{"n_layer": 11, "d_model": 128, "n_head": 2, "n_kv_head": 2, "head_dim": 64, "d_mlp": 704, "vocab_size": 8192, "activation": "swiglu", "norm": "rmsnorm", "norm_place": "out", "norm_eps": 1e-06, "positions": "rope", "rope_base": 10000.0, "rope_fraction": 1.0, "qk_norm": true, "attn_scale": 0.125, "bias": "none", "tie_embeddings": false, "parallel_block": false, "init": "uniform", "init_std_qkv": 0.0589, "init_std_o": 0.0732, "init_std_up": 0.0843, "init_std_down": 0.0843, "optimizer": "muon_hyperball", "lr": 0.00598, "beta1": 0.95, "weight_decay": 0.0, "lr_head": 0.00798, "grad_clip": 0.5, "warmup_steps": 50, "schedule": "wsd", "decay_fraction": 1.0, "decay_shape": "linear", "final_lr_fraction": 0.0, "batch_tokens": [16384, 32768], "seq_len": 1024, "doc_mask": true, "train_tokens": 373800000, "steps": 16245, "dataset": "wikipedia_en"}
Each number is 500 + 25 x the weight over its row's rms, rounded and kept within 0 to 999. Layers, rows and columns count from 0. Numbers have three digits each. The size before them is the row's rms in percent of the matrix's.

# layer 8 MLP down, 128x704, rms 0.0841, rows 36-109, columns 352-439
103:498472513520542506528489548499506484439496490518476476507476540469484482519509470491481486515543540512521500542525497494453565553489488481487501508506495504484503526501480491519502488509522520512511550490478462507525474481479538473521496524493492493520489488521451
102:508521480483520479539536482469510521490518457483483479452437499509558521507511501472494491526487437490478518518523484513535451462515485499519491469482460518511510506476506524535499492495494486526509469523518528510486587533477498453488476493493515476513530508495509
101:490487491507487500474487525550461493502500526494496545480526512478488471489537493453493477510486475511515494510494505486474512506463509537484505488526465538489499576526514526469463496523498527484495501448529479534481448433485496543496456503483504507520461491494559
099:507502480494499499505497504483498544474495530460501493510509507492468457476500475502505534489501502518548505477501478557517490495520525475492533469491523479485490496551523468431523514432494475516461488514504539554492473480509491495518520514533482509455453521518477
100:473513511475526540431484491545531513508536466468571526490517516518494495496485478490482498511461478461524500513523517518500473531508490535491455499527483452484528521511494483480520501477476489491526530540491502532501492479521519489516502487505472509510471468504486
099:512455494512464560516491519515511488513466501476503538484493534490543464502476489498474492505530542493445495520533478527482520523480523517502512493495481487516542472415513470528514522484491476469527496510480506554512491498483483541544561488532398515471505482515515
100:520464495473478517583428510491514504469515475500494551519472507507464452533534491523488507492492480489532496496534509529491443485508510498491501513465439465541498518468512448500531485487510504473509475525506455475543507489498455488531552529513519498526504506495532
099:483515528488480538507478533517510515506499478505488499504512517488546505529548439511504513497472517437508508544469552495506532470547496536502501484497532431491546437515494522481494564500479459488504444496455539494521437553505484485494526528450463478509514494494529
101:520510529499464496497517478480494455512548482492474507517489504483455502472494495517520500497482494506489488490490470518512502514515514482488506485513539468509520456487529530470528505543442501476514507497515479475466497501480522511508481475509539538473484475495495
098:510540504565521543492539503512549468504509527479446495506511527487513506471534497525548513491485510508493522503484506518550475503536492509505533485498481453494492489491474491485462499470505491494502499457476509485483513536492505526469462485483483521520476508494489
100:508471488490511529498452497542463548544529462494520483526515500498531541512497506553453507553459479526509515501484532500494525519490526512473549544477500510532542520509490502496571465487485498531490493523508448483510563528486484533513529482473485544529541571477484
102:498502523510496494522503439510520538488513481523499501528511496497528517483466497497483500497486509473519491510514514486476493514498470502461493519486483525489492474467505491468563474529522518487492468520475535533494487492453481489504485477525495551471494498489521
101:521498484531528496529472513484523483466494499501489473534454530491508495477491473489455495573436479483487465482503514503473506496481536537464496513490469521497562469539521477497521468458515518530482481507518500452500484550501505484512489495496557519509515469487480
104:530478481511553491506509482516524474502495550503458525483506518494540507503514528460473495523476488476520514477518481512536479473503454482501501484555499465479466450529496478503485481470466504537520507497509522489550496508521510538505530521486494491497503493453497
103:498490467510524488497454478516505531548504469491466472499486448482511518499472486519511496490483454517484469476481500518508449466543514504469526487511484501519457506459545480532561504462516508523490497469495474498517415468486458503506507494456505501497526550508473
099:506531452482495511526492521468493488490478494531494475482503527471525504531490516483446511535512492544487472537471475471525545484520481462457519519504462528516549496495494513447514514578526488492500486524531517516492493493505510483487466502532520492506496469527525
097:526497513489477499513524521510474493548501498453488483509463523495522547503503462494503470442543495480515542538499508540519506469426500504474541491496476523502528504476496484468563495513486505476510499528517486509488466495472500463580516511522520505493477525455469
098:487561478493516520483528474524491513489528493508550519516500463472455512515511469480496488476498548474500545496515480485425505536537502554523510524476539517499500538517513483477522509470489533507499509490522453512504484517482507500478512522456525482511468534508467
101:538485492520491528446481547528522493513509527501516528525472511503493488483469479472448467537525517516528457491519483490518489471511441521499497497467494468526434510531523487504526475489509503497507512478514487472499526488465492516516555534486528514526534519488498
099:504516452513498503500497530497468516506531519445518508478553509515496495505483490522503519538523543489510480524481539506524490518537488470462476498504539479470527475475529486523555448565513505531515516541539513493561492514508469479560514493526508502496460514514518
099:452495549516488482470466487492527503488490521561477503485480516515490508514527530507477472502545501516508502491535486497498494486479507490463531509498496493522493471500554498499473485507516494496465494515498516473483528510472481514481483547512499523531513535517471
101:523505492459467505486508510517520478469485467512520488436558451520500484530491512528477495517511512479479523483476455496487477511504458474514481515516485481464522545492514543493488501483507467491492508538462509499504509471507531484505490505548508474491499533501502
101:508502528509467545491545542513495494469499549511493474515471489507416502507508520505516468493500477507469525486503459501518495494514501537470460469530484521511457508493461500519502503496505497440545441440470496446497508518535501501486474535534451474499515550489481
101:499491472470487482493518512516471465508494492499452499518523480519486484527473469481529449479526481511502538435491488479550488507512465498499515517492488484539491478506460529495512521470598472563500481505503509534485534527518498481490500494558474507508503486515486
100:459496504539513517531472527485438526531526534544476489508492483458476514477467486536458523506521476515521511556492471494522502480517485501544490516472447505474555511546501466501524505500525487537541507484508497453517453525538496481476527487515502459525501524479496
098:482526520481489547518510460540521509478487468450464492492505471474505498503480515499483481533506502492461494504503494509494542512473520511516515497492535489492504492464557520501528534532483530485528481507464481479504518515496507504503513505476550543507511498481496
101:499470515470520510501475497537515518494531524513475484523511493492524521498530453538496443477495490532509523496534497526521523484521506466497510497466541542533485545518470487446521477524519480502533510521468516479510558473503511501540511555479465518507479522497486
101:468510535524493499513454482517476514530457515481469467512507495472504541489474508497503477502517477484555497500512449480511491508525518505531516531488516510492466483480479479556529454494503505486516506511468549515503493537493480530509484539507505503473512490465489
101:524482447506516511493506472453498513504493476484531551495514519526509492500474521510495504499515494504485511511529557509509522481480504522464513491544480518498524525466501513460470500519496507507502518502531465500494498513513522489537547509542473484496527473484466
103:531489574499495512468486523546468495497528512493528516521516482523504522514501471488523512506501509449496525466461500527441473526463499494539477503478507541500482461494446502489509509548515499493501497495522460493467527503522459473521507513504446542469513501547540
101:459514460487508506534527497480519475482450535538523484473496510568537485519516543502523495461511527444451484522462526480464540544475517504503549538474476499486474489478507529472487501511528525531531512477502426530506484483491531555491509528521490528533518536509490
098:499476500530518513512525536512524467481483482459485495481527519518484485471466505470516497465509492528508534472485488482487479506462526506517473496439457517496521502532509492537454492430533516508520543477525506539468520519505482489503472536518480461492447451530459
101:493493462468507536504483483506475490490504507499498520501498482471503422488488515504498523477499503520529495513466521491521499500491490478504468513463483564488491517487488475484445537506529507518516501477508492520523444469505524513504515568518550509492491535529499
098:486538479474464486512512516485490525484438515480454472511516483513487536541472482475522460489509477488495508544492468514448519557503531509500472466482494510549458486508501498413520504515537478562488557509540490500520511518498537509476494541483497508496528423537494
099:531489507494525496499525508498535484526515489472484507534467485509462502534519498468520493499470484508468511525476541491491513476501468552473521488493463536505522471534530519484480489515492532527493492496495490488511533503500502492474538503484501463482489467517536
098:522511532515486449464492523483478490517505491491459534491498485466486486541493511492477530493512527440512499505500482498500486541427500517498534518509509475513458476504454497517493496512487491535550509440473529507441543525517480467480504490519479491498522450552507
099:477526531509494496496481506506532480506455459469522509512489465526474517489470488512514463518503505504475538480480526530520502527444460507485526498511459518540477509507463482525558536518481499463488464509466476483531452474519510501517469510524488498499503517517506
097:525512507507516490500451521495461489488522524544511450491507533496508511504477491498500508498498513528520490490470548460506465489516498530489486491494514515520497488509483487492518495518479456481445530492532567474516488539486474480488477501499499519486497521473503
101:489528470514519483495494489468463498515515507483503489476460502530518512502530478484478528550472481497485565529525531505496500549493503509491510510498503448485502468495488527476538475504508519551499480493538507429540476502535514519526496475491495547528515526494489
099:468511515495449496533466498518479511496488486508527474484470515525513485468493515481519540478497490512490475548492509548485452511451504462563461534504481474471513531490493547489522476460494512528469481542455508545470502508519480532492466540515455514542528527507492
101:481495490484506482490495489520480479535526491508508483501508466492479559508495524493482484506467503501461478489530510492527468521522465506543530469499548513510520542544496523510506484454501488546512497506476596523489544530507493531429468474514479487485516475464455
098:511456505517516503523499527513525525503504499493492502499510506454492519530458498499481527511457497491538513487495478492443487489479506496492490529520509488498496469498484555488498512499504507453520472483478500492476544498471495526516457470487538492447501461524490
099:480460483477520503509485537488521521489533496522497499482473523496503462474508503549500539518481482532493499487536484522496509499476451461507501490503498538501522505519499517498544511544490513520442500489481500540479486494525515495482510483511513498524484499548430
098:518475495508453501493532513466517465467494451456506462490462485486519529482500539469481500521487510522484470525482486468480497498497477474467507496508525481510536450470501463507483503509496512509537512536490519554506559498513471507467472479489510487507499453420470
099:530472459516506517577460522545511529506473471465503489504490547456469526503483507514517523494536502489469517497527500517512520477495483493503498524450469544510504503504512536519487523480492478508478531486532494472482437545493467493457489498499525506495498506486493
099:501529507510491486490533503484518519467514529509491450524491493498499514509513526519473502487526455523542495520487536518475476457476544516477523505503483539467450555454498505493477503498514521484540487446502476547499490473470490482493473561495482497530497453515479
101:508532516485461492473445488532505510502524409505531464512563483481475541494490458469505509496503465476454513489536515565459469461469497502482466532521532507499486494496498538508484485481475473504488522525475504486493423528479539529450495435519550516488510483492524
100:510449518457525483492522480547486490483476505517490505478501489461504475502492574505504522501473529512483469535486487497490536539484470466499486509460468507457487498491481486510510480513484480492514486481523482518498551497540521475464497501485483566507448470500464
101:476514425479438509534512464476504521510476484485507505484463512501508513462538515515537540523496506568498478468515521499473509506538533496502498473491501493529477496491518521476457503562485499496483464494476459533529440460478525480522505523473476503503514547501522
100:479458526554504527506487551519497524495512501458449505480467505556497519518513502563526488536518478524513461511475519493498492528519528509528505485532488482480507486521475519484497511514520530531460464496485544481504497561560468503472477485521504493511539517542493
097:492530526479538472519448530499500526504504521519492494506500452497544545522480493468481496517484505516534495488519513488479504495536503464504516501540510527497468515518490461483535528494459461538530482519463516513499471487500469516549516506476538471519541501507495
100:474484541505496485500503531534506504491533487470447539485511520513471499550462511510492497483493459465499522491513507552472537504510517478486447537460466521462498484457509513556452504537465504497492497536456482539522522492447484502469482514493451519497494506545466
098:498501512515489518532487518452506471483546529464489552506496492549496495531493513528532503498502512497489519508494540511522513465508490492502515500544476487511503496483492488463424527461511482514520518484479497476476574489527454526515485508509481499497545531513484
099:522477504499508465493503500462509550545499517490481516516463511524495472525493473524481508532509506490550476468536469501492529509505507498487479510450471521505469508497525466543516483536474542495495519516489498484515426485495480519518513506504508488479430457488525
111:508544527479520507544529482473520511458533526517509488469494487479518498483513486513506550479507503463564495513469498528485508532491553522493511510445527499491489461531515509461520509503501476468511525474504568498495592515517495556499486443486482513483470526566509
103:469502505520472471482489486453483490502472513503472498475482496528559541445547528511514522467509466516525526506522515442505506498477507526455558520532473566478526510452486480461515522501518495457513468501520486515494555495478454498504510515498524455502499482500458
099:457552519482506482521515516528469517493470502475487475454505532495492498529449507493517520515511512508523494500507513494457551517510542577434508514460492467504484473506502508481484484518500531530496514487501517535492533474487493526526540488483474478531506508538526
101:483493499557533519494484471516518522454518495519476437504524500530512470469445480519536501546482524468470500500515506503495479514521509448492496474531443460470534501507503520502471551490515540485423515524517497522492561484547489474481467506551455469513538503526434
099:496541486531490451490520528486491491500497473516535536475472478551525500526526525488519516460496492412497487479504506467513515462463512503489438527477495488520556522464508499571526517470502487500478503477493466520479506493508489477518474504500557485468523539512489
098:487552541478551498513420528466502529492506436483488481556527462524469511533512462461468499526511461485484501555506522531512504489515496457501517456478502495543470520470478526512519487468523508508518479478456529518483447449479498484455518507527490482495514489500516
102:492474562484522505501531507490493502482466492486516509499490542497547488510507498538510571534523529498457529533496518493448533535499530505490502506508465472497526447490524496488474461511524507507462498499457468518469481517491513527473482466407473452481515510513520
101:505510468524495554486509522452504453528484496543496481496522482522498514455522539497493492477504471521495446478530536461482470561473506503515495460492511496500522488502515476493548471471518517498500535477518513492515580501521490521475470518540522516509489475531509
101:524512527472440500496547473506501460485506500501497516558492490485472493479488518534492524482491461534525535528532461511485510471503517490464514511464551495490507503519498498503499514488488550513534485498463452505486463514453532476491493517509478499485515488492475
100:498517498544497476485489516481484492474483528479527521546487506466524526468524467506506505480529483492486481509473498507532493516585488508511503493508512478481510511477495560479513486488495556464514499492488532480510512484476507509474498519509490506487538498508540
100:519515505502519516485494519514463498505511504493505534546524435509509511471505498461514489447448489510508499525517517469514497520533460492494497513474504522491454487513537491478473468493493497522512500486515468491480507484490484501500515498517533528525462481452500
097:537459480534480468504523508491506456517525463469483514506522448479496466549511530482511469524448475468518470510496499521557505553491512482539528496500534480507454470528497485540498445478445535477496474506488511476481559511567470495459518523502495482533510510482466
101:466514536545499552518400523485514516520513509524537491497502511486517508477487478494490472542523465497523525515500496475541480469517496502498513482530467527503477519512483524458522522478503458476499520507467546508496563527513575523509460512482546463502505495514528
100:499474494522530499492438521482521523508502492505512516509520467502494487520486518460503492523476499503503472464519465494512490502461487483500523474516486523473527511448513499497517556494528491531507501522475515518485471546494530504484519478504508491463504503506462
098:501526567493478510569535478477514507491476491488477540494498476523549480540461496514519530507516445491534467530458484491480466558522463477459493503511486486500495459504542537503449503475444451507507505496475501516503572532497517498513483500530481517482525500472504
099:470517509494452512522501522520490490506502495566478489501557454456441496468523523450500515432486481485505521505476489501503507534470506526483502510482499538428515528528557497478505504503496541529508485507472504549484472480521499485507503496491520505508488465496520
102:497471473484478489459461453520500514565506487541525537488533520516534445492508503485456527431474509508471509562491475487502510529510488496480490516517493479473497532453559522489575520486511504440514524473528495504505461471495497474502493522559460503507487510431462
099:505505506555495505517498546505461500497520456553492505459545518518452500574485485496472507556498470505475509492469501488500525524552517535557477526544466511501469472505518551511470478511487490462523539494500525499519485528545505517490471518458514464502485517537491
104:495473460518505473514479531495503493507476478509486497518503463464487497565490482498546488508493517487477484482488495493512509450501523511455520483495511529528487509511503518508494508522523459488492519496477493472488469556500512510507512488476503471469479530505498
100:483508531520511525465527499521473536509527487547501487505492480508509524505488489469521537470527466553488493521462495479529499482523528479530517520500479553474471505485527498500525507468545489444459481537480531547516570513530532512490500497481484538523490493524492